config = dict(
    d_model=128,
    n_head=4,
    d_mlp=384,
    positions='learned',
    attn_scale=0.177,
    parallel_block=False,
    beta1=0.9,
    lr_head=0.00911,
    grad_clip=1.0,
    schedule='cos',
    final_lr_fraction=0.0,
    batch_tokens=16384,
    train_tokens=124100000,
)
Each number is 50 + 15 x the weight over its row's rms, rounded and kept within 0 to 99. Layers, rows and columns count from 0. The size before them is the row's rms in percent of the matrix's.

# layer 4 MLP down (transposed), 384x128, rms 0.0933, rows 68-95, columns 0-127
095:52 63 71 44 69 56 72 57 45 26 70 49 57 65 25 20 29 59 47 43 36 56 90 32 26 50 40 59 61 67 49 27 71 66 51 48 13 53 60 55 40 51 63 51 64 57 59 39 58 51 39 77 48 58 31 57 45 46 49 44 49 26 53 51 65 29 26 80 61 73 60 46 65 54 51 54 57 39 52 46 48 62 66 79 24 24 46 50 51 73 49 48 32 48 61 51 63 62 57 41 41 15 64 46 55 50 79 47 39 54 42 41 46 47 24 52 36 67 39 37 62 25 28 58 59 51 72 10
105:42 53 25 47 52 48 60 24 49 64 35 56 47 41 55 62 55 81 58 67 72 06 82 63 46 57 69 65 20 49 62 58 56 63 26 48 29 18 47 57 59 71 42 46 64 49 76 43 43 29 34 43 58 62 57 56 43 56 48 56 38 52 64 48 50 63 39 59 35 51 18 48 23 35 54 39 47 49 43 33 29 79 82 46 54 26 40 44 61 62 37 24 56 53 32 47 58 36 34 57 67 77 68 62 38 71 39 50 48 47 68 41 37 15 54 74 54 73 47 42 58 65 63 32 48 49 48 69
126:50 56 66 49 49 33 64 34 72 62 81 78 38 57 66 48 53 43 27 43 55 45 57 63 58 88 64 55 44 59 67 32 65 47 27 45 59 36 58 61 36 51 41 46 41 21 63 75 45 64 44 32 76 54 55 53 30 46 68 33 65 49 68 54 38 40 72 18 28 53 59 47 59 32 45 51 64 72 41 75 19 47 40 19 59 60 41 65 58 49 49 59 61 43 28 50 56 46 50 54 63 38 44 45 66 29 02 60 15 50 39 69 41 61 36 54 30 57 52 27 65 58 57 52 28 35 68 45
100:23 56 45 77 52 76 50 34 82 66 50 59 64 33 48 43 42 49 26 44 21 55 35 52 78 54 50 23 51 39 81 31 27 35 71 56 82 55 75 67 34 75 51 47 30 54 40 48 38 62 28 63 50 55 51 42 44 53 49 48 79 37 58 46 50 49 62 26 64 45 42 52 30 43 44 73 54 60 49 44 38 54 52 31 45 23 32 46 51 64 30 44 78 66 46 46 47 62 10 54 45 63 63 42 58 59 50 43 35 57 82 58 66 32 61 41 50 40 49 67 54 29 56 57 21 59 68 25
094:59 67 71 38 45 61 19 49 43 32 25 47 45 65 41 57 80 58 79 48 46 38 51 41 56 59 37 59 65 40 53 57 53 69 28 46 57 51 33 63 42 71 40 44 50 37 56 38 65 57 46 52 70 67 40 48 24 44 43 31 26 21 58 61 46 64 64 63 26 39 52 47 50 60 38 49 47 36 57 63 32 75 66 50 61 21 75 46 43 53 36 64 50 25 61 68 33 32 31 43 78 44 49 66 57 52 62 42 54 51 59 47 41 18 25 64 53 51 55 72 38 34 63 61 96 14 51 83
109:62 54 45 41 78 44 68 60 52 47 54 37 38 42 28 52 51 23 57 35 99 61 47 50 46 43 68 61 48 42 52 49 57 67 42 54 63 47 45 38 45 54 47 56 58 41 48 54 40 25 42 57 52 52 50 60 50 65 54 55 60 57 47 30 40 37 40 54 35 45 59 41 54 57 37 42 58 21 77 41 52 65 59 46 49 44 20 47 39 53 71 52 38 68 26 57 35 35 47 36 58 40 60 57 49 44 66 38 44 50 50 34 57 53 58 59 58 29 66 60 49 47 57 42 53 46 59 61
096:24 44 69 59 33 50 28 41 54 55 56 38 41 67 76 54 37 42 64 55 61 52 63 53 70 59 56 27 28 52 53 49 63 55 41 79 35 47 73 63 65 49 48 56 46 52 40 71 42 46 44 31 62 23 32 66 52 59 57 69 59 41 56 15 40 44 77 40 46 28 33 61 49 36 54 69 63 46 25 75 66 44 48 42 10 67 59 50 59 46 67 46 52 25 45 43 66 24 75 62 66 21 25 63 30 42 86 49 67 41 38 35 29 34 57 56 59 49 72 50 49 57 52 27 23 40 57 63
104:58 66 51 57 56 52 67 41 60 50 59 61 57 50 57 53 41 56 32 40 30 44 30 52 33 75 50 35 26 45 29 71 52 34 55 58 45 28 40 32 41 50 36 52 55 43 57 37 35 83 57 48 37 45 44 51 72 62 56 46 46 64 62 53 35 37 37 45 50 62 57 65 57 43 58 62 51 41 52 43 45 71 61 49 47 66 54 40 55 24 61 44 56 54 49 13 85 26 47 45 35 67 50 16 95 69 59 53 61 42 67 48 48 72 74 37 37 58 36 70 52 06 34 55 94 26 49 17
117:97 53 55 87 56 35 39 16 46 40 67 67 70 28 55 66 32 89 62 26 67 40 75 30 21 31 53 54 55 39 55 65 55 35 59 56 46 45 72 45 27 38 36 45 63 56 44 45 71 56 42 50 43 49 74 48 33 45 46 35 32 69 49 59 45 61 49 62 34 61 50 26 19 91 46 45 48 68 67 63 59 46 62 42 36 49 31 54 57 44 55 40 65 53 55 43 20 48 39 37 31 60 51 51 59 66 50 49 34 59 74 48 39 67 43 61 43 57 47 55 28 35 73 50 67 41 65 45
109:27 53 24 58 52 45 56 57 51 59 40 24 32 38 38 59 39 78 46 36 28 52 56 57 56 56 62 62 30 61 67 26 45 50 38 45 34 60 53 37 43 54 62 56 73 26 50 66 85 35 60 62 34 58 41 59 48 37 52 42 47 27 44 38 67 67 61 67 74 48 38 58 52 46 79 42 31 34 43 52 31 61 12 56 33 46 29 69 41 35 42 45 75 51 72 23 37 80 36 40 57 69 68 48 50 14 89 58 67 67 74 38 46 24 42 56 51 65 36 62 62 59 54 58 60 48 44 52
087:45 52 44 56 71 70 18 51 42 60 38 42 75 58 45 34 36 51 52 66 22 49 42 53 49 33 54 28 48 53 81 81 50 47 47 63 44 28 72 20 69 60 38 38 65 55 70 48 56 78 44 79 50 65 31 35 24 60 63 26 83 57 66 37 37 40 58 63 66 57 36 37 44 51 67 43 12 31 59 59 61 58 44 56 24 41 41 53 73 39 52 47 42 16 56 38 41 43 30 42 51 36 54 64 53 57 56 31 24 54 57 62 72 29 52 83 40 68 58 52 73 36 40 45 63 52 55 38
100:71 42 48 23 59 32 54 47 59 59 51 54 54 44 49 65 47 26 79 60 96 42 43 55 20 38 45 46 58 42 53 60 30 70 60 68 61 38 32 40 42 42 69 51 77 69 51 49 56 57 47 48 48 23 65 56 50 58 53 25 44 50 42 56 52 45 35 38 56 60 13 39 46 41 63 45 73 36 32 34 48 18 64 64 52 53 51 67 35 62 51 53 51 70 66 44 43 46 63 45 57 85 58 39 38 78 11 56 42 56 47 61 61 00 58 31 41 48 60 45 58 79 61 59 40 65 47 26
081:28 57 66 48 59 53 58 54 56 47 51 79 48 50 53 30 58 34 44 57 30 23 49 59 64 49 45 31 35 46 52 69 53 58 63 54 56 44 29 59 56 65 80 36 18 51 65 65 21 43 69 53 39 39 41 80 61 53 43 51 68 75 74 56 37 49 56 35 34 40 52 46 52 47 50 68 55 58 40 59 32 28 68 68 44 50 70 52 68 24 46 54 50 71 35 27 61 60 47 53 44 56 37 46 45 85 67 00 59 46 20 70 55 52 59 59 35 54 30 30 41 31 48 44 68 35 55 57
092:48 57 31 53 65 71 47 58 38 39 51 41 55 67 64 58 59 63 36 59 60 40 45 65 36 72 31 55 47 35 65 90 68 52 17 50 54 49 82 58 52 35 57 64 31 43 48 55 71 28 67 57 60 37 41 62 39 60 74 32 41 60 80 38 73 43 62 36 65 30 45 47 33 40 55 49 34 54 60 39 43 35 41 58 50 49 67 76 34 41 46 48 59 23 59 44 39 31 36 43 54 60 19 41 15 41 28 44 44 64 99 28 75 48 43 37 63 50 36 41 63 35 52 48 59 48 57 77
092:64 50 51 36 42 52 45 30 68 61 38 61 45 73 40 42 75 64 76 74 59 51 51 71 57 46 31 58 44 58 43 51 29 27 55 26 73 48 44 35 52 48 54 37 73 63 57 21 71 67 67 42 40 55 38 57 23 43 36 54 72 36 39 57 65 60 57 53 47 69 54 36 18 36 59 57 38 48 58 48 32 45 62 12 51 37 20 52 81 31 39 69 73 12 52 59 30 29 45 45 59 23 64 56 66 50 45 40 63 17 45 48 65 42 42 45 51 43 53 68 62 39 70 37 62 73 71 62
099:59 60 38 79 66 50 59 59 63 57 51 61 29 48 56 53 58 45 39 48 24 55 80 80 64 31 45 60 59 69 50 35 65 52 56 69 51 44 39 65 59 38 22 77 35 51 71 62 31 48 62 34 59 55 64 53 44 58 55 50 65 61 74 50 66 38 52 76 50 44 46 46 43 35 42 33 47 53 59 49 54 08 16 39 39 30 25 47 63 61 59 25 30 52 33 00 43 52 32 37 54 42 68 61 72 32 21 57 63 55 50 45 51 67 38 85 58 55 58 33 46 28 54 49 42 26 40 47
104:42 50 51 96 50 32 35 54 56 39 54 23 31 91 46 36 46 50 58 46 25 39 18 64 34 72 53 44 58 38 47 46 59 78 77 51 55 50 48 56 69 48 57 67 70 51 39 24 51 47 54 37 50 56 61 38 45 48 49 50 13 38 36 46 43 57 35 77 61 78 45 48 70 45 90 32 43 49 37 45 42 38 34 57 41 34 52 52 38 39 33 47 38 56 46 49 65 70 55 31 50 48 22 66 54 74 98 65 53 60 54 52 41 66 62 51 66 35 30 44 51 46 53 26 64 39 36 49
096:62 48 53 37 68 25 82 39 56 40 58 52 42 53 35 33 37 41 50 46 48 64 54 40 24 39 45 19 54 74 61 71 32 62 69 87 33 64 77 57 47 36 75 37 73 48 29 46 51 73 28 86 60 48 69 52 52 41 62 24 53 39 33 50 23 80 46 28 54 52 27 65 49 62 63 45 35 57 51 34 41 38 43 44 48 57 74 25 42 51 52 49 47 52 39 64 59 28 41 55 81 80 64 27 54 70 38 46 63 52 65 46 34 52 36 50 54 46 73 58 48 68 35 48 36 40 30 39
092:32 73 31 47 63 33 68 34 42 51 65 63 56 38 49 53 54 59 28 52 18 35 52 54 64 53 68 41 72 52 34 54 66 72 47 50 60 66 42 41 60 57 47 45 41 53 60 74 49 47 43 32 46 32 50 30 45 47 57 50 68 60 47 43 43 68 58 62 51 38 68 52 55 46 46 44 59 53 50 44 44 39 33 47 41 12 03 77 50 64 55 47 76 42 38 53 72 47 27 04 66 69 45 72 70 60 83 50 58 61 69 41 43 25 35 62 03 65 41 35 72 47 63 62 56 35 56 41
100:50 16 45 49 76 34 61 46 38 34 33 48 62 38 53 56 60 50 73 45 40 61 68 50 45 63 68 22 30 26 47 80 60 28 37 48 53 46 61 43 62 45 71 68 43 50 31 53 66 52 75 33 47 38 64 71 34 50 37 56 44 34 75 53 57 46 40 60 57 46 46 72 32 27 73 45 44 57 28 77 62 62 57 49 37 70 38 41 68 69 74 32 17 51 75 76 53 17 65 29 51 51 48 43 47 45 96 49 68 58 60 33 36 29 34 52 48 45 61 53 51 57 60 33 51 43 25 53
098:41 71 80 42 47 48 59 50 40 46 36 44 71 39 51 43 41 51 52 55 31 80 34 29 16 49 55 75 69 51 32 38 22 54 51 47 43 62 41 61 69 46 58 62 64 37 68 48 52 34 45 36 47 61 59 22 59 60 57 57 65 39 31 56 72 71 70 21 65 30 52 62 45 44 57 52 51 54 33 35 47 46 30 23 56 77 49 53 34 38 34 48 60 71 47 27 54 61 82 74 30 67 68 32 73 59 55 50 33 21 43 38 66 39 47 51 51 63 77 46 58 48 61 73 12 41 33 33
110:50 81 56 76 54 43 48 56 42 66 34 35 45 19 31 39 75 73 55 75 38 41 40 66 52 48 48 53 29 27 79 39 37 55 35 34 83 39 75 41 40 52 45 20 63 67 55 74 61 46 82 62 53 35 00 50 31 33 32 81 62 52 30 61 89 60 63 34 51 59 68 34 67 56 55 73 33 51 26 53 45 49 52 51 43 50 40 46 55 70 39 35 46 33 55 47 56 65 66 57 32 56 60 27 53 61 34 59 39 49 41 50 31 36 43 46 53 46 59 45 53 46 41 56 48 53 62 41
092:61 40 64 25 30 49 68 53 53 54 49 36 38 40 67 52 51 49 36 50 67 51 28 11 74 68 57 60 65 34 60 35 33 58 65 52 44 47 72 50 41 60 49 74 30 78 26 45 62 35 57 47 63 73 74 32 96 38 55 41 47 37 59 65 49 40 40 31 55 75 48 37 54 50 51 47 52 49 40 63 64 73 41 72 54 39 78 57 29 60 68 43 56 48 63 48 59 51 28 70 55 58 61 21 30 29 34 36 52 48 45 29 49 53 57 46 42 40 75 49 56 82 41 31 19 64 24 33
095:71 44 41 51 51 46 58 45 41 60 43 59 39 67 46 65 69 81 62 44 46 15 28 46 52 63 46 23 43 37 46 51 29 66 51 56 21 56 57 74 71 24 53 31 29 49 70 28 66 52 49 26 15 51 66 70 55 50 59 52 60 38 47 56 66 63 45 46 55 57 36 71 67 56 17 43 88 59 43 28 56 19 59 31 32 56 37 40 51 27 64 38 67 39 21 70 44 78 33 54 45 60 71 51 53 37 71 62 54 51 76 43 39 51 32 36 63 56 52 43 49 35 65 52 69 52 66 35
091:47 06 39 41 69 45 49 52 65 41 68 60 58 53 59 55 20 21 60 49 33 48 80 53 60 56 49 67 83 56 51 42 28 38 58 51 57 53 54 44 53 32 41 43 70 58 12 38 52 52 42 74 17 52 59 36 49 44 43 62 47 34 44 53 67 84 44 36 61 61 61 63 62 56 72 66 30 31 34 33 39 28 52 65 60 35 62 61 41 39 62 47 65 49 40 30 65 50 52 30 76 33 57 61 75 33 67 76 51 61 45 49 48 65 76 30 51 58 56 29 52 28 33 32 28 41 47 27
107:23 51 53 49 45 34 43 51 36 57 18 54 51 47 52 56 51 34 48 36 09 53 71 35 38 40 76 45 75 57 74 30 72 65 71 52 75 45 38 62 47 54 50 37 41 18 61 41 65 40 39 61 40 60 44 50 55 56 47 51 35 64 66 37 52 47 73 41 14 39 30 42 39 64 33 54 53 78 81 79 58 51 06 18 49 44 69 39 53 50 61 74 66 45 51 61 61 54 36 62 46 56 39 48 64 64 23 38 53 82 51 72 49 50 78 52 58 59 52 59 38 37 46 39 53 36 50 58
099:98 44 34 37 55 55 42 53 44 32 48 62 49 58 56 53 28 73 70 70 21 34 69 68 32 41 43 83 66 45 62 46 28 68 21 46 63 63 38 27 72 48 45 29 53 70 61 52 45 52 53 38 51 47 37 58 47 61 58 31 70 68 77 59 24 32 72 49 38 64 39 47 32 63 55 65 60 67 32 56 25 33 50 47 68 68 42 18 23 56 61 46 59 39 57 46 57 53 58 48 49 55 57 58 64 48 47 28 79 24 49 49 65 45 64 47 44 37 33 43 21 48 20 54 40 62 43 59
103:36 55 30 47 64 40 78 71 46 51 54 28 40 56 59 46 15 48 50 34 59 62 64 67 31 61 60 44 41 42 60 59 61 68 45 53 67 42 74 70 35 44 74 51 44 36 37 40 35 25 39 49 52 44 40 66 43 58 55 42 30 77 65 32 51 36 39 56 56 92 43 16 50 56 30 31 37 26 49 39 56 33 61 56 60 72 78 52 72 60 45 52 54 55 60 54 50 70 72 59 30 62 40 61 34 40 44 39 54 46 22 73 56 50 61 55 73 56 47 58 49 57 61 00 31 45 31 49
# layer 4 MLP up, 384x128, rms 0.137, rows 69-95, columns 0-127
112:43 50 35 64 77 39 47 27 49 42 80 64 74 53 47 54 40 49 28 63 41 86 78 59 64 44 48 56 26 40 49 27 51 13 52 48 32 54 55 47 51 63 42 70 78 44 59 38 51 48 42 69 36 46 41 78 30 62 60 74 65 23 52 66 31 35 14 34 42 56 42 71 83 65 51 56 41 72 50 58 50 25 42 38 58 59 27 71 54 63 68 54 48 43 38 52 51 32 55 51 52 48 92 45 58 50 43 21 46 55 47 59 61 46 41 30 73 54 59 70 34 38 45 49 48 36 67 36
130:41 39 76 65 51 29 95 31 40 55 64 58 69 59 74 72 72 66 29 60 28 86 72 72 63 73 55 37 37 34 42 33 48 17 47 48 69 33 56 55 54 51 52 35 44 32 66 55 71 65 20 56 59 42 64 51 67 64 41 41 40 83 46 33 51 35 43 31 44 53 66 60 49 48 39 46 65 77 40 55 65 54 56 46 43 43 42 47 48 50 45 56 34 54 41 71 45 27 44 27 40 63 56 52 57 58 38 29 66 36 33 67 29 73 35 32 47 55 59 64 43 17 62 66 52 43 50 66
102:17 68 41 27 49 52 58 63 44 27 53 34 53 51 67 48 71 57 24 60 41 36 46 42 21 52 59 48 48 49 71 43 45 39 71 59 40 55 67 74 73 39 34 38 44 60 32 35 60 30 68 65 55 53 66 54 38 52 51 58 50 59 43 16 68 65 65 43 41 41 84 72 36 69 40 35 40 60 45 17 40 53 54 64 73 54 50 44 29 45 40 58 39 58 48 61 57 57 63 39 75 41 34 80 60 42 36 44 44 43 20 60 66 75 45 30 77 47 78 49 05 46 64 51 25 47 50 61
093:53 42 30 56 18 46 73 46 54 77 75 48 40 75 39 60 30 61 26 44 50 66 50 76 53 42 52 53 60 46 56 42 68 46 47 40 26 35 47 47 62 32 71 53 66 58 27 39 13 73 59 72 44 49 58 45 42 54 36 45 93 81 55 63 31 32 39 16 39 48 51 53 79 27 33 61 64 44 29 30 55 52 56 65 65 56 44 56 24 61 60 43 71 60 33 49 69 36 56 34 37 47 40 62 47 39 60 44 61 48 68 21 63 77 68 63 45 34 38 32 60 62 50 48 48 59 59 37
103:59 64 44 28 64 84 70 75 41 26 24 57 49 39 40 55 45 31 27 61 64 55 74 43 59 67 60 49 51 53 62 53 50 47 68 59 20 74 51 31 48 80 50 44 38 27 39 38 39 45 62 50 58 64 73 47 35 50 46 47 41 84 28 22 48 46 73 18 63 69 30 69 56 44 21 31 49 55 56 27 58 62 61 61 36 68 36 39 45 53 49 51 21 61 79 57 49 46 73 49 65 37 38 41 48 51 27 32 50 49 53 46 45 68 66 44 53 17 75 32 55 51 51 59 59 37 67 62
096:47 81 43 48 64 42 66 44 42 21 67 46 61 71 51 63 77 51 28 63 42 66 57 61 33 60 59 52 44 81 86 28 66 41 57 37 22 17 55 60 36 70 75 52 31 28 50 58 54 42 57 58 52 53 22 51 29 58 14 67 42 52 31 56 45 42 47 35 53 67 66 65 56 44 54 62 54 50 71 45 59 57 74 35 25 37 39 50 64 37 42 82 57 69 23 56 58 41 69 48 60 30 52 44 52 42 39 51 56 19 28 59 25 57 40 42 66 74 50 47 61 37 58 64 47 64 33 43
101:25 36 60 48 27 50 37 48 36 39 57 16 62 46 36 66 78 53 67 76 49 73 62 66 36 35 68 28 28 50 55 48 48 47 56 58 14 53 48 35 61 49 58 48 59 47 50 47 49 72 36 77 46 36 39 50 55 38 51 39 79 57 64 36 32 41 39 40 65 48 38 60 54 27 45 40 62 49 40 50 45 25 56 45 40 59 38 53 55 37 30 25 55 69 46 99 32 48 52 57 49 34 56 65 48 00 39 55 54 58 67 45 72 49 62 32 81 60 40 40 47 63 43 78 51 61 66 63
109:65 55 38 45 59 66 40 24 51 36 49 67 81 39 20 48 51 71 40 65 45 41 73 54 23 41 64 52 48 69 65 47 36 36 52 45 63 60 72 49 69 58 52 58 46 64 51 33 39 29 55 53 44 30 32 52 45 33 41 45 40 65 36 29 40 67 41 41 34 37 39 35 94 53 30 79 39 57 42 63 64 31 68 31 64 56 45 49 77 44 21 63 35 61 62 48 69 29 60 13 52 50 44 64 81 51 31 50 66 58 32 48 64 65 45 54 59 54 60 44 41 60 61 97 34 33 48 56
108:25 42 56 31 57 63 68 63 52 84 52 36 72 58 47 62 68 50 61 46 39 65 46 39 35 82 52 83 40 66 48 54 48 38 47 46 57 30 55 40 45 33 56 57 55 78 54 45 30 52 48 43 24 66 60 46 65 58 48 52 62 66 17 17 34 49 54 11 74 35 39 58 62 60 27 39 58 50 43 48 70 33 74 56 43 82 46 63 16 80 50 56 48 57 31 45 48 55 26 71 31 26 25 67 65 41 49 47 40 40 56 51 49 38 58 60 34 47 18 65 49 37 71 59 59 45 56 57
094:71 56 38 53 43 49 46 54 22 69 74 50 40 44 68 54 53 73 37 49 49 40 68 51 53 36 65 76 54 47 61 31 22 31 65 50 39 41 57 21 75 61 78 34 62 48 44 31 43 75 61 25 58 78 27 54 13 65 52 57 33 41 60 31 33 61 59 46 45 64 43 55 65 68 68 27 50 58 50 65 50 29 56 63 47 37 43 60 30 42 43 45 51 70 80 53 65 41 41 35 35 49 27 61 40 57 54 27 65 39 36 39 66 37 44 82 45 39 46 42 31 65 80 47 52 30 86 47
105:40 33 49 53 49 64 52 64 26 44 54 42 27 57 56 59 62 62 26 64 52 46 36 55 56 47 54 39 17 57 65 28 74 25 42 84 48 68 51 40 52 40 60 47 58 24 34 32 52 34 51 82 56 53 55 52 42 56 37 64 66 30 40 40 43 50 66 29 47 52 48 59 53 50 15 71 53 83 43 41 51 74 45 62 59 46 33 45 41 70 50 58 32 28 67 60 41 33 30 76 63 41 38 38 82 20 19 37 60 42 31 61 58 29 64 75 70 69 65 56 54 19 49 41 59 36 68 46
081:44 58 69 68 64 60 43 75 32 57 62 39 49 60 72 80 35 52 49 36 32 63 75 30 39 51 51 48 36 30 46 54 47 32 58 47 63 70 48 42 65 35 41 55 38 33 36 39 52 73 34 58 60 51 96 27 45 41 64 45 68 63 34 27 59 47 44 59 85 45 37 33 62 23 20 25 65 67 35 28 95 21 42 58 17 49 54 54 40 56 50 55 54 77 65 44 58 57 48 39 60 44 49 47 43 61 31 50 55 50 48 88 27 44 41 40 68 46 47 43 60 46 51 61 59 42 51 55
093:50 41 23 50 41 40 56 65 71 50 72 25 44 52 48 39 50 44 15 32 57 43 48 37 36 56 74 49 64 53 64 57 80 42 95 34 32 63 67 45 36 67 59 51 48 60 37 25 48 50 65 46 69 62 50 24 32 17 16 49 42 52 34 55 46 68 50 50 55 65 70 58 83 42 20 57 31 49 52 40 56 68 63 50 30 44 34 85 45 45 63 62 44 62 56 63 57 58 68 44 49 49 43 36 43 45 33 54 60 55 27 38 28 35 58 54 72 61 85 24 37 45 51 52 29 46 44 62
096:34 49 48 64 66 26 52 57 49 32 91 45 40 26 28 50 40 67 21 51 45 59 25 56 41 49 39 59 63 40 84 25 96 28 56 68 11 54 57 31 58 61 37 46 64 37 51 43 46 49 23 73 56 50 47 67 44 48 80 73 50 50 47 50 57 49 61 54 53 49 42 68 43 48 58 52 68 67 48 70 56 55 45 66 56 32 38 43 57 15 50 57 39 88 52 38 61 33 34 42 65 76 52 41 67 66 36 42 42 49 59 51 34 75 48 38 66 14 51 54 54 51 59 60 47 45 41 44
102:60 50 15 61 58 76 47 38 70 70 81 74 42 46 54 53 50 45 36 47 48 99 47 58 39 48 58 77 76 57 67 25 65 61 51 51 46 61 63 37 53 58 14 61 41 59 74 23 39 54 60 58 41 45 40 40 43 65 31 43 44 44 58 77 25 30 58 50 52 46 53 46 46 51 47 68 60 48 64 36 61 30 54 48 68 56 56 35 30 62 31 74 33 49 41 34 25 40 49 52 83 43 69 41 62 43 28 39 46 23 50 67 52 47 45 52 60 27 61 56 24 66 44 55 34 37 72 38
106:11 64 57 46 52 90 48 40 69 57 41 61 87 38 62 36 55 59 34 64 35 57 50 60 42 61 55 80 48 70 55 68 45 22 61 35 32 71 61 62 32 76 42 46 56 54 49 48 32 50 54 47 49 49 51 55 31 33 49 51 65 32 43 37 43 42 17 34 65 40 53 51 77 35 33 35 74 62 61 62 51 45 54 38 32 53 40 41 69 39 45 20 51 57 83 69 73 32 49 54 26 45 51 52 53 38 56 60 44 48 20 46 69 46 74 48 31 60 78 67 40 52 76 62 39 37 74 57
100:15 45 55 47 50 71 90 48 54 54 82 53 45 66 50 63 57 53 41 60 47 74 69 48 46 58 50 59 63 51 57 42 61 18 54 23 49 50 65 70 57 89 44 47 47 04 56 39 42 46 46 70 28 83 33 55 58 38 64 44 33 44 53 58 46 29 36 52 76 64 67 41 76 56 48 52 50 47 41 67 49 39 41 66 26 52 50 57 60 59 54 35 46 45 51 34 38 56 32 55 44 75 22 53 42 36 49 44 47 56 57 27 33 55 88 58 56 21 29 53 41 59 65 75 33 31 37 51
096:35 24 58 48 68 50 45 34 26 44 39 29 67 59 30 51 36 41 45 88 59 56 59 37 43 50 43 78 56 74 56 42 36 48 60 57 49 53 52 05 37 47 28 50 64 40 67 46 50 53 19 70 53 65 36 44 40 46 50 52 43 57 45 65 65 25 66 35 51 50 44 62 80 56 29 43 57 41 27 40 66 54 76 46 59 47 62 42 49 59 24 66 28 42 74 34 72 44 67 66 54 42 80 40 54 17 44 54 26 32 26 35 47 58 53 46 78 64 63 39 54 54 65 52 23 74 52 68
097:30 55 49 57 36 46 52 51 37 70 48 68 56 72 42 48 40 70 51 06 33 64 64 38 15 46 39 46 52 68 52 44 58 45 42 52 59 70 70 56 38 52 30 56 54 33 68 60 44 42 49 57 05 65 68 46 42 53 35 66 64 46 57 63 41 38 55 40 52 91 50 37 49 42 34 34 46 73 42 39 58 71 74 51 57 46 45 28 70 56 76 58 42 67 68 39 48 31 34 47 51 79 21 67 59 25 51 39 64 27 64 80 27 55 62 65 20 75 35 46 61 45 39 54 48 39 63 42
100:55 08 54 36 33 74 69 42 41 43 42 50 58 67 30 38 55 75 57 36 47 44 58 51 74 62 37 38 62 51 53 31 50 30 44 24 55 60 65 32 52 33 34 20 54 28 45 35 67 41 59 49 72 34 65 61 20 26 22 42 54 49 39 46 28 67 55 56 60 58 66 75 52 58 64 31 51 83 67 62 65 51 58 40 64 27 62 36 55 45 37 45 29 17 58 75 65 41 47 38 43 63 31 50 48 39 50 25 42 57 67 41 32 61 52 74 69 70 50 64 32 37 42 41 63 31 54 71
111:46 16 56 44 44 56 47 33 57 35 26 65 49 44 52 40 77 67 47 60 48 64 72 57 61 49 50 70 53 68 75 33 60 39 69 19 52 18 64 43 53 33 54 58 31 49 40 59 51 55 64 90 42 48 58 69 17 54 56 38 55 67 58 49 63 39 26 20 36 80 56 66 51 60 53 29 60 49 43 48 61 34 60 50 50 66 50 44 59 77 43 43 38 38 58 46 37 45 30 52 54 43 43 43 90 75 35 26 45 40 30 68 33 54 34 74 51 71 39 64 38 29 31 67 37 24 61 43
094:39 53 34 29 59 67 41 47 37 48 53 57 91 34 64 47 57 48 61 62 23 50 66 68 44 56 59 65 14 70 60 45 68 49 50 29 52 61 51 48 67 71 28 60 55 36 57 43 40 33 34 65 27 75 35 71 31 45 63 35 65 60 35 21 45 47 54 57 39 65 58 54 66 37 25 47 47 82 78 45 21 19 47 31 50 56 30 32 37 68 62 41 62 39 63 34 67 33 44 48 61 54 48 62 72 35 56 41 59 68 69 75 35 37 56 48 67 22 32 69 36 48 48 69 69 47 52 45
102:37 55 08 46 61 63 51 54 68 56 30 46 48 49 32 49 53 39 60 52 49 99 58 65 26 42 71 76 41 41 42 44 53 49 52 46 41 51 67 38 49 53 49 28 45 60 59 46 07 84 78 44 55 66 43 53 76 53 51 40 66 74 55 31 74 29 30 49 77 65 53 65 62 39 48 53 89 55 40 57 51 39 61 49 45 77 36 49 23 34 43 33 54 52 60 42 45 62 57 44 32 64 47 41 34 52 38 36 52 50 41 56 40 38 59 66 75 59 19 50 44 74 49 17 51 53 55 48
095:37 60 53 39 29 64 44 43 47 53 49 55 47 62 49 52 66 57 24 14 46 42 62 66 42 37 51 56 45 42 74 46 47 54 96 52 32 52 68 60 38 58 66 57 62 45 68 38 37 27 49 34 40 59 85 79 34 39 32 50 57 51 29 46 35 75 56 51 78 53 40 56 37 56 36 67 32 65 57 42 32 70 50 48 61 56 26 59 42 47 44 48 48 59 73 56 84 59 32 59 65 85 41 22 66 28 33 23 47 24 39 50 52 41 37 51 59 75 55 48 42 50 38 46 64 29 83 34
102:52 45 66 65 40 63 65 45 38 67 30 43 82 64 32 49 78 46 51 52 34 64 70 18 45 34 72 67 50 92 47 44 62 40 52 44 47 54 44 27 31 27 25 46 50 55 49 55 52 57 39 40 16 51 76 46 56 40 66 65 43 54 57 52 60 62 45 38 62 36 33 62 48 62 65 30 73 35 19 66 66 26 61 50 47 68 64 72 68 60 63 49 64 62 40 51 42 22 47 18 42 56 63 58 84 46 48 59 62 44 63 46 32 69 26 39 43 51 29 59 62 36 48 87 51 45 59 51
097:48 66 56 51 59 56 69 49 67 40 47 29 57 65 36 57 84 77 47 42 39 60 45 31 33 91 59 44 47 50 51 73 77 55 29 65 29 44 62 10 33 35 33 32 57 40 29 41 48 65 57 47 59 53 80 35 49 48 62 67 40 47 31 16 76 27 43 24 60 26 55 58 49 52 52 28 60 57 51 43 67 29 68 49 27 69 37 48 49 33 49 33 56 37 55 44 61 65 36 46 57 31 27 52 70 52 43 61 49 65 32 67 48 33 45 32 74 73 42 45 70 46 66 42 58 39 51 70
102:60 36 50 45 29 87 70 54 30 68 46 75 25 69 44 48 74 60 47 55 49 43 61 20 28 57 37 48 61 85 48 62 34 40 39 26 53 45 62 42 38 42 55 42 56 47 40 25 43 41 49 82 19 62 72 48 52 43 55 67 51 30 43 47 55 30 57 59 63 49 54 89 46 64 35 51 39 43 39 49 43 53 39 60 32 73 57 56 27 64 45 81 68 37 51 45 58 49 19 28 54 49 53 58 55 32 27 59 51 59 47 62 63 74 50 46 45 58 52 45 85 38 65 73 34 11 55 49